config.yaml
num_hidden_layers: 12
hidden_size: 96
num_attention_heads: 3
num_key_value_heads: 3
head_dim: 32
intermediate_size: 256
vocab_size: 3372
hidden_act: "swiglu"
norm: "rmsnorm"
norm_place: "pre"
norm_eps: 1e-06
positions: "rope"
rope_theta: 10000.0
rope_fraction: 1.0
qk_norm: false
attn_scale: 0.177
bias: "none"
tie_word_embeddings: false
parallel_block: false
init: "normal"
init_std_qkv: 0.0674
init_std_o: 0.0
init_std_up: 0.0674
init_std_down: 0.0
optimizer: "soap_variant"
learning_rate: 0.00813
lr_mult_qkv: 0.7
beta1: 0.95
beta2: 0.95
lr_head: 0.00587
warmup_steps: 200
schedule: "wsd"
decay_fraction: 0.774
decay_shape: "pow"
final_lr_fraction: 0.05
batch_tokens: 32768
max_seq_len: 128
doc_mask: false
train_tokens: 82870000
max_steps: 2529
dataset: "wikipedia_en"
Each number is 500 + 40 x the weight over its row's rms, rounded and kept within 0 to 999. Layers, rows and columns count from 0. Numbers have three digits each. The size before them is the row's rms in percent of the matrix's.

# layer 7 MLP down (transposed), 256x96, rms 0.182, rows 148-196, columns 0-95
099:565544547484544452411488537486475504463462552443470514476517471514486457412478511476569519563533473514573558502512461545413523554502523491498498502470518478479476560538451512424549459490458520584448507509461463493500468487533448488544522442518482438517443570528478496465495472401490503509
105:568518580529517424522514478567481523533479386516543501485518410482499553539483513548472524518482476452517490533557495463489500516412498490511476466500458519478535505520485552509552534496543475581543455456489565499516430537541540521493572538610482504532499446480569493535483470525499471450
103:486579546547514470507519517466503406526535489477468503485520526520502486420451496517522460440509462572468540573540472573549506453470526538483494464524529500486477473484487489460553527477462533484521538528494529509475481453492616472572421511519534590540475518476553580480519560478430558507
106:512488446475515494520486488461450543532461488482529485504486477466489436497481479506445470488523539481433566466464477413528496512559530411532499523549505491524528550476552558476445566483510450477488588568531500440469520544519510495549449492500481492436463615499517486532546476378517463474
096:512494498590600487505519497506511565415405470483513518532515509488487436483508470473530518486476535500508557478541533559515462511499521552494527476436534471486471492504559389517527578480434531445498464492515520511528460487527498439580512444434481449586452560535484505470484489461480458512
106:506506493578475449465487490491467471469470522539519469511483500505474460495422467517467515539497460474493478505513510553473411509488445475464481555432500503497521480621521537513546491511541493492435422557460491518560524460497500525482487526342565464570503510519467510474464582505523537550
095:508521464523503538474546510473505444510470513470427546518515505467447558502514519451499502444503519513543491523461481519426500483449484436504495415446510465537549496521441571394488591557548458499507547505482504539509473506511511439439556491478522422538525504481447486482452401517467546423
098:553482502554526548528406503502498512510453474464516451491527498527524528461465489499505503468486485496534532540409528461558504412517404500523472497510500491505537539502572523476539410529491436459522478493494442450482478420535516525518535463595536562443488477478403546533500542529547479552
095:548545497518521549501524515488442475470488467499460513479512487512504462535458391494440533520548507444464489524566448489597503533485483490522505461467528502501499475467584522561450463533542447427456493516491474552528568435557419415491467525578496533473523558505461507432526463529528464497
092:557481538477495504523517486553480485458513514545458482511449477581520481511506547536363476514536482493514499515476489531492541483521491521426450480553513518462444488506521565436523567513540482429488534527519526453445491494553583504436471488473550596513505552523535457400513452464474540537
119:445503534497498494509534517521465484549496510546513507482494493571504463468508476442528481479557478446458425540527494487443533480494511512477501464513432479499527494537473558660527449452426493473528485515507529484527491517527520470447539523651499569407511460452527532476537478512518487511
098:455483474479487576431431535484495483439466498506586485506499456495496494535476558511498447468504481488500470459529486502428477462503514488536521533580473516470506456576455468575538479412434494518465471400415525501503513534479495486473471484482487615497477439482512489495566417476512465511
106:536488478434542483565557498452544522480552421526467511518514513498418491526523526579487506437510465558491492584506474485486470508475550524483534494491499507554478544514436483537410544545525556481512468438481448544497443489468444530538438444450489559509562523554451514548469465469476485578
098:488526504533522566441448468506492537499497405500543546478558566513494504617540443493428558460492493532539535455511469546452527531544507507555500547522529464460477573490435461502509506508440459487547470505537469462524455497518512463453539501585531531457486473526472534515498592526521420520
101:539473457572482534522468507426491472509431554502475509485457503513478552477430501533520559495532519454478512554435524504440548548522500499538464530494535498481549453547444474523485443517423487545533484531482492539517488483495582484492597558371495459532488558577422526499493516510500490529
101:491489512507379530462484503535563489481504531549513475514575512498493477518511474491508493488525511505549503511517524483359521506548500543510479502461524522502497489511500508682516472451486531516525510510493516563490535466494504440503511534437534517402490545498527536539504481528426505589
101:480600558532492543472508456512563410452489468527477471512517482435505454531518535498455461507551492575484528467507460513524451518519473480471454472520474507418495453537493521481504553475484449466527527526458556500541519487480512517468457564581591483534416482495500564488433447448422531474
095:509524509447548462530499440514549517487471446485522498493438461520485437501442463494413526495581457479495551541515393511512505502530483510464448458503500568508506457568472494398515527481548484556467613430496486532512454522519483489521502445543502531545439513483494457515482501580500460446
096:511582504576503511475552522473480511499501516513496507538441470453507496473502529511523539502519444518502482455544558530473460525518501519590546544482442539542571503556554438522480521541514541439531515465492554500449587578516468458486416445485525498521520504494528561469478467436615564499
104:490513503482446483448464444561525510458505496475506484426402486465492508488513532456556501520570507522475488578446505486469574471476462486518479451540396502556489450508450443492506534542489533451521424527517495533553495541518431525508532429448497505575485475538476568529515458416546474492
098:539428424563435477561474496532464530461499493479542491552504493507530449536522414476459517494434522535470475472526456471466562508501428472477577492483481513490596474530528465418464540425487497568443503549482510473490460454551499500448493475465500435532481564553497560488558489526464504496
101:509539555469531411539548474486423541490528530565509526491610502464484506457547498538525538435503546522478483433482494507469524535481491520528526583556511433601484480521530514473446533448521395568463554479494445564474539487499454506501502453528494505512438466519461474501521513521460524505
103:514438476520557584539466508566517472498535549510581562534579514471540494454478427479507479457471541486468551541466516583562580473503501529473456504502510509535450580492532445397497533417509479524467481424552532475483479501481470541502495494530568476522546485454502520459498485509480479483
099:478496532564520519539486472552485527558554487453530487502496513518475417480539509457522471431455479545451471481488502544504561462531495552436419467503462496557442532523466491444481472445583471455506519551525452416490496519481530558490488384424478516527415519499482470454535485480475545512
101:500484543527531483553447502517542553463548537498462535515539448586479484503523444440509492535431460423520439459472533499482468566493468515463490449548557412542515488467486471480510447526414487507563487521450551422484454544503563425510444507430502465480529489455476462491524545504475471466
093:457480479544454485566459454481474471501501578526588511472463475480480548487503455544561487510489488500505541517504511489518500542460522495515458560485508560509486503576467478573504551442571579523503556500452446511479498544497551502549530424564506480439449505525487457419479446611469527468
098:471490544421461501490479446543547460426557463548568412517494454517490433469469485502458527539494532504530433467518492471526523499468462504500486562493578551538525532455475553509509492511516491577445549582515532456451567575501513493519500469492522570530467498432577553482555516519525519505
101:540495485570424507488538565470527484471475514470484516510494515445537564490486556500556488540523537561529542540552466522396487496457490438529507476439533531472501501556464489465544453541430512556464552501543481540549511530522469504554422480625459542493561522515497516497514534484452516434
106:515504561550502507586467550534528553419572454471523495514471504488500520512488501520516480489479495555496526557529505510517483510552539526456555450460392468426513470506514489489469497458540568518502487597547531527496491508556476518540524381503485455501477480457597562445512484442536494467
103:531459585604535474488488493480479447561507483464499510401546491586518466554513472497511490461519537474452429432455496511403518476466501539464437473525503472462407531559516470418425536469498460532533529486507482529463503435472512478516519502454533464543500534522504517526522473450501466519
101:452547525504519446505494528527506513436503524486526523449487491474478485525525514529427501498549481468505548629527522480394512578512504398513544500514562501482536510531499528505526474485404534457470499582470504515499485599478584518465543458461513543502519568497534523492565477445492492490
090:554525491522502462465521496514537566435504492430472541422502531478473543501562540489514451418523502441435501523497526452490488456443500452508494509549467556615453562447567483519563492499490614544492507533494498538530474459494488482509495489415448455543486485549537483493440536504536496508
104:502464510518569484469519490530521492521528517443456426485549489493495498533427454475474476511432520485553540568493511514458461512527520567563515430476508537477577485404517510444479520477479470483547522509507433524497479446587520481487494503514505485538600509505569466502472400463555466417
103:554493477484508529460530457515514511438463429546525476515472429507487448520444462523442582522538506527528490472493478490456449553403467512475511482473381533462496528446429562451465559493497487493474487573555480491541448468586456487536522493453514493551507523459464500451477558553502512487
107:445522498518486483542479512436469462470522433481570514497562471530508551486515485483461420509476455533520495543488539455582492538485483499526483493466441492523498514474505600516473514457423402455527520520462507440530434535497520551516498521600509489390458541481477459534483551427507510469
092:560525490466449432447548481463456487499498522482433525456509503512552486492561524512424503487534435516530529506523481514484502523473508494525533474538485504503419531503535545453501456507523567419536591501503483543494590500408504524449475492611547531562508504470499495552422517470437440506
103:486495414430469555578516515539531439579518503496500503472533439484554539526452480442488483508509513481456496521511454493486448494488556574471575607541498530472519485502506499490464504505474474496486504594450576476456521545473484487515446558474495520595510517474416452516560519549540498494
104:448451451504499524461480489538533491551484527399477440554551473492501452450523529504489457501518456462516499485454515545570481491478505484485542524548494525475476483433498486520434456422602484487561535478427568508489515417483454525568478533483531567482547549463463486551512423551532517482
105:452498463488469545519479449500502491499511476473501519466380551543586457528525489529534464499491468545452453451484479509526539557537504415527491569524444553413536491441546526540494534433561473434510437556484472463468495469490485516459479537541450501453551465562480529500477513435527472542
093:518552550531531508530474443571570548469501503585522541469527561506557527557475465546479501580471497469425506493544564473453569487500469479488486459482459501501435462564536497520483467497458521525442532517491466509461550528495489489524503533470437553403490470504432429563496541476442453522
104:549471466555556459466471462490496496473487456520507471449518503468488480492533499490573560560556490505488491457479509529411464521576448444443507527519511539457526474450430503542505559524446509466470482458437592564477551490555534592469589515513494489564510533460484505510541452445517492464
101:586515551457513526568471512476490446517559498474568475518519554573458514517418496506442450480556578519513527481464503442494527480522533539520543531495542432497486431481503513579468553517514486568558513517484577508504424550521570496476529521471523520470496530488528477555525548474408521465
098:506526438455555512428511469500541459500459520520582460521517470486524511548542506453531499501500460490456498476508496473507560461485500560570530494519470482461536435491399504506421522540568517542478490533433519609569533493436514412510499510573479510508508494479518448455565520514462555451
098:533495488467510452535512486454465522515526526449471492485570455462487480435471436471535526470543490453520541531441567532480442472535548505518529443530428480465509538502479517448477458531473499486532460567538461428455494502542480541447491544433570546492488510494385474496485391525464431490
095:530480524447483464504451529543532556516493477609514467479491457538472413480532513457482474528452506525500554482501400423545490520466551461477462511506464469443510529489490484498477450491568658438504531457431490483524559520548436533520505479553483511537458534475480496484491465502493500494
095:506496510494491411504533457508546495541494501527472538497498504492460453419482485533522464593509504517469502521407582472438477464466473567543517447443493480573481499500399498532456494484466458489579521541474546557472459502544418441471539500523495474530503520465580541524564499557496510528
105:493495510465501562532554515546449490508547524523464538521515542505498475485531547476616553542542563540546404515502542501506502552435478512474533525478490489640531523513504524479497544525547453474525542508504504494460456490426480474468599495475548503538572542496525485462489509475581529538
104:437557538507566457558551503472458479542418530518537509529492441442564542470489477520549565431539513526572480525469525533503575497533471478504526498507530471523528480490511494574502536512496643569482464497511500509525501455585530538500520528553525500499485486503557500549520527558560464456
104:501505476473545549492520500537515582468508521540466481529507474494527526609488517472541499521535431423450542476524543533554514490474543462536501474536548519427419463498541463561510531505533553504513497528515445453478531488516517629520532502496447500476499579433501419430528496519553487466
# layer 7 MLP gate, 256x96, rms 0.206, rows 149-196, columns 0-95
105:511518447569497427484569449552441508543427554502445471522582543534473453510522451485468557450463482470450527513533519514496482431485493508529537494452552501471554490500518555502426464480541525476527436509526458465520406521526567531454529515416518451464511523488518519575492451468475463483
093:439526494534575495450550515565506486484448446466579485495488456452516505424552553463451544479504624483506543534530494519521490506515425504529476465504532473490447539513456550470519494551504490460544530543436623512525506507531488511481558582554464559511474488513497496547455480508484512465
103:545468493480551461491458588461493504468531517446489442550479480490519502460498529538501486390502495459498505489531509428571558460495490507483454493478534377462571511520388484528465520500442528441526585493457471529473524570518539494462516505494440487531455494485447485487473459552478518533
112:512533540488513527523505475477426470491512475601484475550465533436505552540454532534491560544438512449507506511503545500495537570502517595490525437439429480508545421559509511518568524490523568413537490513569508463523525550512519498530481531507541516476503456568513512558491511510528477593
095:518433534535441536512491514509514413566471512472509533533418506482476496486441501536422469502431496527533457522416507501514463469445437492477468453469509518463508520533517528499531483530497496544484478522385519468427558464552505478428486524581491518505540491507460525451422555541429458521
091:516403527483463474539571495514482433474508443458594501447634475486545500524502466497500486485450465477462532522486539521539467507492503475509559513520446512547516431435519504489508439466477511498574517511449457510476551530415468596505429453573512547494519497479498511501516530488487508543
099:514487504505523486493510514469489506483506566487430493426515489526509431508544563520501422464510364537553541529482516527540553454486522541536457435516491489554490477498485460509539457474495514472501589545452519431537542510527477541424536536502466503488404563507532518470486558534569521559
097:511502513419530471562546544552470505574480489465528458573498487569500475541520506506508491508517521529518450486467438460446488552525477468533466486504508468404555471517425569407515535409533463483492541518514543481532470515458489462506525433523502491499506491431561489426479508510516573585
086:500585529497490500500482489490510536496545456426564523492459461484533443421517608578443428504462500459532487525550493489475453543504510441504401448565514471520551490575530533489518486533514498492473461556554510485498412484596535490549453498457519490518528523532442522487493489476496497530
122:550500523532559491508479493469466501538480443508477520404541521460506447521455552474478505507522552460465502520567514521553491500436511455451536430509499495489533437491449517545456575461457507544553540544480453420523527519503538416478520617472465574466446513437518461516481508483477438505
100:440541528505433577475571535474440541545427499527468530511450500493482540520446499450521504485491549491475462529502539515501491442463489500512485529526489489501458484517509528595576479445474502452469508435516623474520548436488519513501430414492467590443516467479526537477531511500443487544
114:524550563523503568517486526521512427480496433492442512463498469476482477555524556537544579553490569550502513529465460478567488517510527525472410505471518529500497539471542506477567462567551548489475445555425544523496438525510510509487506547574480414490517481521541453525449531457418478520
092:443471473549489472512427430528458558500487495479532425505485522527501469493469509534425485572513481562484562552530601509488478546462459473517524529457470467477499600551494438447490505478450540473538459383509473445475451462529498481481454513406514485452445485524512497505511508508468501481
103:541490488480510524422528444590469540470489535479514506520524452463492525581523529519516449502515497561540559490436519469493497486483466521494534537485544522447407404531546465505545581547549566499472476542481604438483504524492520468456510414499488449503488428424514492505516471497497521522
104:496505545528434487420437612500511497443567476536513494481545475500515540481492537558509534499545529455497489531481574463514513434483517427452492509520558421466469488489499417510408446457514444565416532456501457532514468419481532526552513521493489516483489543511527499494492494508498457433
105:482518471478499568502503486536515473509468477518582509466529531594578489605442495549486433505510536436531503514528523523574508446477493471518452452524522520500533488541404513548521498509526520429497538434577474504573483477516503512473437496414443495471527481522465537495491562486481525422
093:533491478537500487522536543449570468510551489486479520497459451491512451474528481535559554502473517511580523545535505511537497511469515413538460467519508549497570433593420533458528490455465541458470443517515453494501473550487531454407488494477435537570534537480494474429457519400513511518
100:480583466475484477545546602513447530475477450501439532474500504498465491464460499513476572512543440445492577518434506455540468494496518484451485490510467504451440572502475496511477551444533492510528479428566470517494516527496509508436451551443594574493508510493484533534507467518610484458
104:442559498501507450430421460455492447498540458567504499467459410475523542505438502554537431545446527547497549514456580457579513481446504519510445449549452504511452545486509505472459528482537483528532447478557480559547481464503496486461532494509495507507486422552469545503451436493454471519
101:570401456477494467522537491537616529475503549539506503487595501563548482499536408470491527512515544539504470514486575463509533468474524507504549537495499494501537458501425486499505482480501530521512520451437511501507446506591546524437457488408535490473592545527459523442517492497491517520
102:429468476517536515503620512505445488523457539520482481574488513456461551532578470589532474554475555477573541480512492501512516547469502535441460374554482547514520551569499525500489497563544452506512507516513480516532568489473455478491494491564571458525530518498485515440498506506532489464
103:479513514523567540492501509503471439475543453441515503529568495502485445473554539418496455462462537460524498549511552536514500500504439569527515461504531451543443529482504566465494539454516502499440510516535545493514529606519442478453604480471572496527574496480516532528589491553438492479
104:545483522503514514504561433509504472472420515476528499567536553545533433500458483449486534557516434464543454542487508535525523462505560573427499441544542510513466466529443425525447468508534480513472549508511501454476523472427518520515532505498564455534385490523465540482455402507515489525
099:534527466549487461416422510493498488489506486535611442410434531515486523443495547564532456444489509476496545505465521487516492443507488547518548513527563483482422453475481477536512528499552519516498459541505481579505508469441496496470485567411492555455444555512490426517469556492500525541
093:505466509456441485490484492470462489524473474537624481467446518435473526460518508579471488523500539494566486535516520531486530513444539559498431550501503504509506456524549518489410470544462494478425489445423491515559492463446519570483507469519394453463450468474492502468564438500453496529
099:460513498421467520476492566518503447494516542477552430482506436469533525444433553518483511562468453564473483485481494536493536472451432446521506510524471571451520537467522517554489507422459509513423553602471565544489529532489491525504476464547496576534451521477513465508547580511500559494
109:513495460546480524488506493474593546484520460532496507491465508523486536464518450481535525458552535518586497501518501531587476508426464505545478490556491514506567492521488563468567572491506507471567517493514526499540554569536540509463459426453560447472475456491454547482556574448406446532
113:537483551525530564489516489449515489420554475478497448432526543502474435482465468575501536486509453527450428471517488419596468484505389463470466453509501535429491518475529442505473487471454452438504562562484485507444558431537497493487490495499510546467513505510530515564530525469519469555
102:479475486414531518567544523521503505468514523485565481517561515516492521486474437554448459495416563454452543491545572510533466543496546504485429531463469500459473532518503524490428467483510517569467606533474558537456433497476504459458509462527540444573443580551484494506483490483516526472
097:538471588449476499469425495519484542458463495515560488516552411493477609572454482514443499540504489467450538571512545542453463465503555435540526532468530470454503501545508512450510600470489490534511438484517449493498480471504564516550502481448459455556477488547543480496525497479498499427
087:543423543522535544527524524500571484483468506520487534460449505475477494527575471476472474485533497511487506537519516519560486441439521599570438566520457504512445451465516501511530473519429499512568512486465400525495474436486503459434505439447504534519522452555553520471477564500525404483
093:489487429549476543428466493473495513514532486543493462464519510455503512508471566457533529428485504466475501509482555460437408511516445458483536465560557506530463527529558480461551446436490564510483513452449439530455553491464509458504473427480465499509463542435495575419507506528435440541
104:525516504444452457567503520494529486455476479535531396538431512525522485394526437505515530475425469546467492500482492481551416553485538548481592457551460487510460502480494529475530435542423480484508493526480576482475545535538522543519526504508549538446568492427514515507512492520452448517
101:512506518479434516481540450434537516479501504498506462530470536427481459472570472572516516435443544508420479437503460541513412533511499533447524503467440531511504477520490494486539528439522568590469447473503470531469559573546471519531510541580472483529532476482573473449529557513484543545
098:483501549501550465484582473455563426488578510454527551522404495460472530522451555540447464441476533529473517494514594516519483497430514483495533537486499470527494471493449507481488489548580480504515499532433546509442427464469516525481444494470472435412518453517534450431526506529499511541
105:579379486511503503510586477492451520499451446527500492562543542505503535503510448588510495532501449465438533577507528578496484451510521511471430532517511497511486447421538548514535522485516518565487524498483546463580478445503513488579498569547458464492540511510537518443541522512500478453
104:429495495396475496473515446479560612522517476478492476494519471555504464507622441483495502449487591466473493510463545492480484469416431463495467507452439467463503474508494510481526428515487502483538500595446508519581473504553509492516491483486456530498481498524450558559495520469486527472
094:453421474488444471558473529534541418549397497425558499513485477519466451466555453547527495471428485539521481496512509513534538537456542551472492563501503421483478504411422539581502484483544569512478491472483531514536520491510526499506487482473539541520544500470482528416516530463523432510
091:476467513436574532520536542512521477540559421528454551624475521478462522509459501538519523530442530519478463465472476513479498541462482478475488496488518507541542493463491525506482469490466522487494502474476534499499455477552480507549489466482520481529442519532525495534520384513670416543
098:504474478557544492447490494516489536450518507555479475460517461450493452550496456502505517539582594481482490437499510457489492535557485404516504451582532472511465442478450484526542527478488453554456508398486559505506529525551436511484532444465520537497538530543547500535590543445556483472
096:458456521445554484505539546498547431562525492532484590526490484534497532625494456461508520452503489480465475460444522467582522425474486508580455487524504483530514437500421519559495504469471523511560460460471495496473496463536499475489460557515508557438458548507518541541500550554471475573
098:465414490492569520466439553476559494478509468510526513592506473500519530500518475518490481471480453479547535474531450504511481548467469504511570454513505409560490535456513466530568476518461456407469489514374494444466467505523524557496556479534481489448467493470497579534527547516436549514
105:524517494395482526507530492451598542528496484498494526521492581542527579457435481517517532495549465509456540496482470525530504487451501501427485509483593387515444506487487495509575441528426462427540509517434476487461489505537486486477429507539525513503505486513530555497498553553447543539
098:487432521532489494456507466485546489465500464535528458497464508494454508564515547437504514558511527489496490547479538596483473409572438486528535484473484515517435511443462505549567519581495555597440439477500494520423525541471550452476552520520505474563439469442491540478527540472492469502
091:458480496528483543473488488448496506473456479482505470560494538528518451547460512453514425469523467449548489501523567503431475444566454495505557497487442486482502457509556486521499457479441533469512545498539533478537457467468556510478445499590493567450510460505502462533336463487562462531
109:503472499421574509539552598545547489489470506516552540460515465489500492517458479503492485483512474431501458470490478516519524530422506478485590447507471478489503404564606442511476483519521475506510533492523536444521471521577408482440491521465474513445466475524570543516503468419489464496
091:495513561451516522492498483501467565544534590410493496458434493454602511479510484466526503459533466494483543525480543493482503530448483450464478535526537469539465449507441525550471499427510537446517507510412495443455553436557462525470526562533488477579531506537524446473537485547430478490
106:443494541511488577487561562482444486460485508542553557490500477522500480482505535462439498430423497484554527555504485506509507529475554432443523500477501429480461523456432503513488418528478468503497542501484565465550467506434504625462520498445477487505562488473572505555541462475480557533
# layer 7 MLP up, 256x96, rms 0.191, rows 149-196, columns 0-95
105:576539561552544523460524508551509555592511455520474502563501486500552526501531505528463469412544468500566444493492458542449575534472488579484528501509488481520525429478550508486523558462598538531487461456464497540558511439488576450493453538466490499528529485470478478560522455543487501476
100:560447541464583480437489564463556561509488546468558532479529476456515526444476473372504504469490498505439459552450466505510538529445410499421485516492562526459535472504516452482497468529500505492445571481453478492499475498564428494483472498469466511440481507487473463533491575459509459487
106:465566501444533517532543508568501482519474491472443467423440513445548544476463520555535474535464541498555459542479488536509516512560507512531452453464448494545570467509530462458484588423547499541520569502520550498479487519544525455513494510510466425490537572571511445417444499478498538536
106:542526431500504467504560512538503483465594602485491559457455492456536462472467480523509543482461501491447456492497505455469570493536467447577545429567524587526481525500502442453526470494537516452485528532515549499508482521494519558481532543447522490500548564554528553475441587495555516503
106:491484539390514498509525516494481526490493452438513528519490504485468538454543511484515517498474533473468480433460456464544518519471496589562517444467534436589538546471507508530436507558465499532442605537522526542561491443497483555537570452466481490441521467475507472509564471480563522430
093:525509427484482418488497530450462467489533541483553530492490565491489522491530537462501408517586520504484536486500562461486512481545503491617500510523522506480498413513439451586506448459531558560513496492519534530450466527461486553468576496500530545541508441554497476543492588453508477485
099:423529499506438535500467528471495455526527524516528633514504527539498486538503426555497524533551483525471516505534495486478461518472483466481565475442493471453519583479476501558501478443460528549530419481494572514564564493489499544447477409497456492470488462458549399475503475515525516553
098:515398546525494502506505484443500509530502447504541537563557488485570565508490499482613438461497481434549498499521458473581440485518562495502514509467461499525437486435493428531530539467509503543451552556507460498436453459545517495544530493577498456511507481419510504509494532521515572468
089:494580513486477499504595515457472473513491485447494537512478511423488494529456562483476517504473490475462480560520552463496485574595454558546464484469518453529498586535531473523487529517464512418524492598572487522528498534516435496458509504542491562534456510548465507385471528482486541478
115:572487543487521463611499495489461546515474450474548507434509467458492382525455519466564463445508505432473498534477450511584497524472517507452505443500513502480527478512490513512465533406394538511473509536477505495505500509504531437496551544550530511427447487454545541455526501527534556510
104:499518564541507491555448500484476475502510541478446460528607473527474519428472487498559521511457537485514552503424443420547512565510462582483478553466515515533535522484480552506506535494496536492493497474601408500523465467477548438564463590518467475539456482538545473514498511477487508567
111:525561516543522475525526507479532471471543516481500507507526468534433465504586582463499413489479526515469507445488484521487421500491461477523517469518481454494461495494501609519438489450548466524502514589457516516568447480421493439621538491452453524454473543502509541462520514526547474457
096:489565527484532459550569598447519483516507476475445565515538484472494533498537532521505499482552500515472456528472429500530501610547496492481475556455478539432448472531516518443512412427523493489449479483492447562468512509512423536481468544515570488514552483459489537512511516405514442511
102:412513556452499515514540503525520569495480508494558546505495487457483537491517517474527401451535529488581529520544435490541477504497481517458526442517517495527425479455513545429572601550525523429478450554446509546486541521476434503480523429522519516460555472471585506512505490510549467494
099:434528550491480425476478495562521576538525473511440545548446477486536554486454528485494406456527479464500543505453487545446442485541486449526505505503509513423458555449456481497488524446518460501487436517457487532536515488546495517584554566506581500499517458472503416530493558493518443561
105:537425520477577520480542465495544526497470508601518486555553479479440521541503500494499601491479520441533495490483514437482558442523540515518552517501486510519541450413539502599520442523452517510529539499511485526577495513567472416529523540485514506508560488504438491465495578504563498529
096:425492452511459536471502534514476551441512490530526541499437543476475455550492569506507505519505572511493462602504527503435433452444511533534475558470508499496476452552489451543505526467483476524547489459528464483491462602465467459459534541492387578518482501496534489458461497467544572542
098:506529471527462512436523577459428508531487493427555572529501552526493514490528489483503483498520411511417511375465513522518454479496523479528525451546521544512464525487509420605486494533547415467424412487507494531509491511500510518522523499473486505512449543494538512443499489512552566481
106:515511478489547493513535483504521539497493460483452514504524503528513513594448544486528454483453462470485494495576504449549530567382501493574497521496505508548562585551475478516504421543490489555475540492507477432378505409486512455495502524480465555454499497521521453595493537500496488501
101:506423537489561440434487479490526476499519498547410496461522466475477494440454501484501481559458448455506459461469450479559492612582521513573524467555496578437533547514506537525536436480500446462506507434544474497550471533492452508430431498519541504511472530482553483501489448496493466498
104:488466537483535464566523492545479586540445527514600504526470449465512546500591486533436429399473496438499530488507490519528553480500501531513462510536479452508540452481516531523449526461526503474512528544480521492519558535522525378515519464525535470498412486524511531416566506533483512510
101:467492499526521549494530451522493456516516454466514525547507488484544508513501479489476471451474418510437553484490464530535467569545488512588437492465484493546470512481468469477569640549441469552463531492521482478504462405541484530451516507494448396481479530515487491487515446569513574470
099:496501533488460507504513475517470416530572466493486486475527463509523527488428513470496486467405513527433489535481507419498486515532554509478470518452520472498492478477522604488479475424474504527504494454478539492416414499550514522527483496502463463508500518484576535386479474435463378464
104:446476546533565529551491534476492492550436515492538435465468482474544546463520555512558524504571460592515527528536498506522496520544475422495517452477469449427492489572510482553504469412574483478507504518512462484515489442493462536483438502622524532516474553508544505521510524520533483586
089:493511464498512464464543483525467575523497408391499489449548491465488476394475478474459551509545510513506446521498467555560554483508503500554478478475522465480519532490446560496392463568490509444465456503469503531573564503523495527485470566507428496516511520497490565549471467432496508458
093:560497445607523483499486525543427441498510510416503498488493512523491506483490531528498473506477443472478563541485539553568505467495495578505549523466530429475486455587444493445446532511510480521494455487507456544540481509504535518543515529407500435472524582485459435576437505500454523532
103:543509408548496550477497451449474521515533503487543541530428548448488438498475508425511529580486496488548562500577511552483490477472466473416483483472516442511490445519479555429511450508571552516507525495496531438475489551555593521500555486467438434457506469531468495502476460537452514493
110:552552405538523412479458472581479476531497474478494484464552484463521524481575570496464501502453527436465490525533573462552514520483511635484538493466546559517524486513543558492535493486598443485523495482475481484511530474498490515526513472490504567504423526505439465560469482535511532517
099:482495529515441525559475498521516499584575457494482506499543409495520509455442463530509552497420542448455497439508467461590523581511529542578513501522472475506523499519442502470483494475544555527517542436503508506473429521537438568496516536500449456517461493413483563467482487503501548439
087:520556479523553553495497558487528520517438548461454542463558474517458513507518477504522473482509525540433495446473486500570500518520483490502427528455464530528501471442522517494472507497451453544484457576565490564588525529481480530412565521590522539468490535573507451408493550476442501459
087:456431452456547551501532515544493484504518524483463462501487542580463472494484499486543522448472585537471449493455538474516525527456511463468482458519503453511519547535492511488469457449402522498480445478506543407545490537510524608462446536415545446530443528445510464536445459526477503453
103:417503565483512528533437462392488484553454485529506514522532512487457504484538510474536525540522523481496520534545482483596568454530512494468467519516537437473492490514521511548541454435459602426498481524475532535504516545427464520484506435479493438530478505506411508520480576545495556557
108:554536405500475505516514429517484517597570590485469465551481544533491493473512497520449545498505461451530574512518539484566420475497515594471496490530586443501456526494550470468472513522511459513453495584503512494432476538561498564563500492484526522494520505548537535481483490565477504490
110:564449495465536474522550556476556493481504492558466513534493488489542467438500487498513515422520445502430495461475436453469471489443502478530468509542492481495440473434493426469491555532474609516526474502466403546459592519541502442522490467497480445559495457547546541454496446452471510527
097:460470523516509502508494498489469497448548539580491521581468599528459530481487466512495449531478458506469550460452491480520606588550485530448443500514480468465553554449488509497454579485474475539525456516472501569560507425442421498470514513515486535487468504505526512555508513527602484532
099:446447526511530539534534484492498489465520465511479524517502468483474514564438540464547503515500486512391489492477564479459504534518499499528440573496410480492471478569569523460525462545512466490481541431445471460460489555492512564532506435484534558574509525528434595548521556511553488563
112:521451522455561495443547526511453427438428565505533568519544524481519482508471473517462490523508490542522493526445544486472498499535524522478432446509509564451485484559474501470565547475452516492512449490535529427486471501507554483582410480501539475563518465555483493473430528386520521534
097:444437534516510523539470501480477462534447476494505448489515469546448508495466527493516581496431462505436487539471563497494521592562550543466480525523502520566582500448508467480519582498546585480543436457548496441471539472580516467574473513490500459542562508519484528477492447430499495509
093:472471569390543531541516403550518469544531433490465498471529469481513531441544477487471578518454529568495467499491516489547465514430535526543460507507447523521520473490480516434455490479427526471472571478544486571466486504540521552545471561474489469501499443446493537570487500459492445447
100:436427511462496536420527560506557507478410528434499476566519501507519491464468513541501512466512465542508444529544501547461504532495577531420475557538507493536529571536519580538602485463526546560457535530503499405498520442474475491464527500502520491488557530461563479503537535513530502483
105:476458541427513460537477490470468518505583500488482479457475511600494453547476420489472490556489516467529476516456520486549574487547458499537530497416503517469516534566482526503534567481494499531470511438508509506436431488544558610512517493433505454479512562489497486518435481559556443543
097:561521527528439423528486482456498537542529508489466509453481467415505510487481557537490455538527514504536496548506479490458500424452515474489379494489496578460492433537499489425436508562538492464571521535519491545481492490442569477494519512496540520452504464518476506414512455473396454477
099:493559447456511451504484434505513574498512523568497420493477476476471562536486432507520504529499487559499527501476538455472550514497502507558540503560509540471512582544440413520565481515474543505544575571469458476502592498508516493483502509464444493538587528484520535464436482488570559515
098:457506518496551442477484572518518415482539515493467427496469530505595496412482488544533471484518508432530469507521520545426454451520447468483562521470481467514470515482550491489484548534468457420495571521496520521561488471530491435520483483599530453535479515501479509417572429521504535515
099:510592420494530595449486503485479534514462475510513495466514539463635547566475506433430544452575455464541485514545481511532479527534555520506482444501537504524461504496534482523533489511435487534474485435464468470504517511522512505510545586586520545526462444508504478542460469461491519472
109:537517491508443472545445454429424527490541424490473418558517513519523510477572463475521444582534466548447437545502555500492483492538477493493491551486494402501498499493493461526488432515438431468488505451555488541479550453526483495548530479547445485528469516499578535501511501416486519446
092:555487499503517552532508524443528503568519476562479500482495567518461486451522464601493538630518483533569462548459444519552566465513487469532483499481515542476502549527477537462504506551495562387486485607552535527492500553498490438514487528464535536513509482553487472504560530485494506497
099:464527458537498466537587501473565472608449470463498490487546556456547502559535499483530446515545476491508439498519456585499502517444506515554471451425551533521449504495496567473507566543550493493579436484580459520501565495494455477433540437496546485500487516511497513525472506503470517439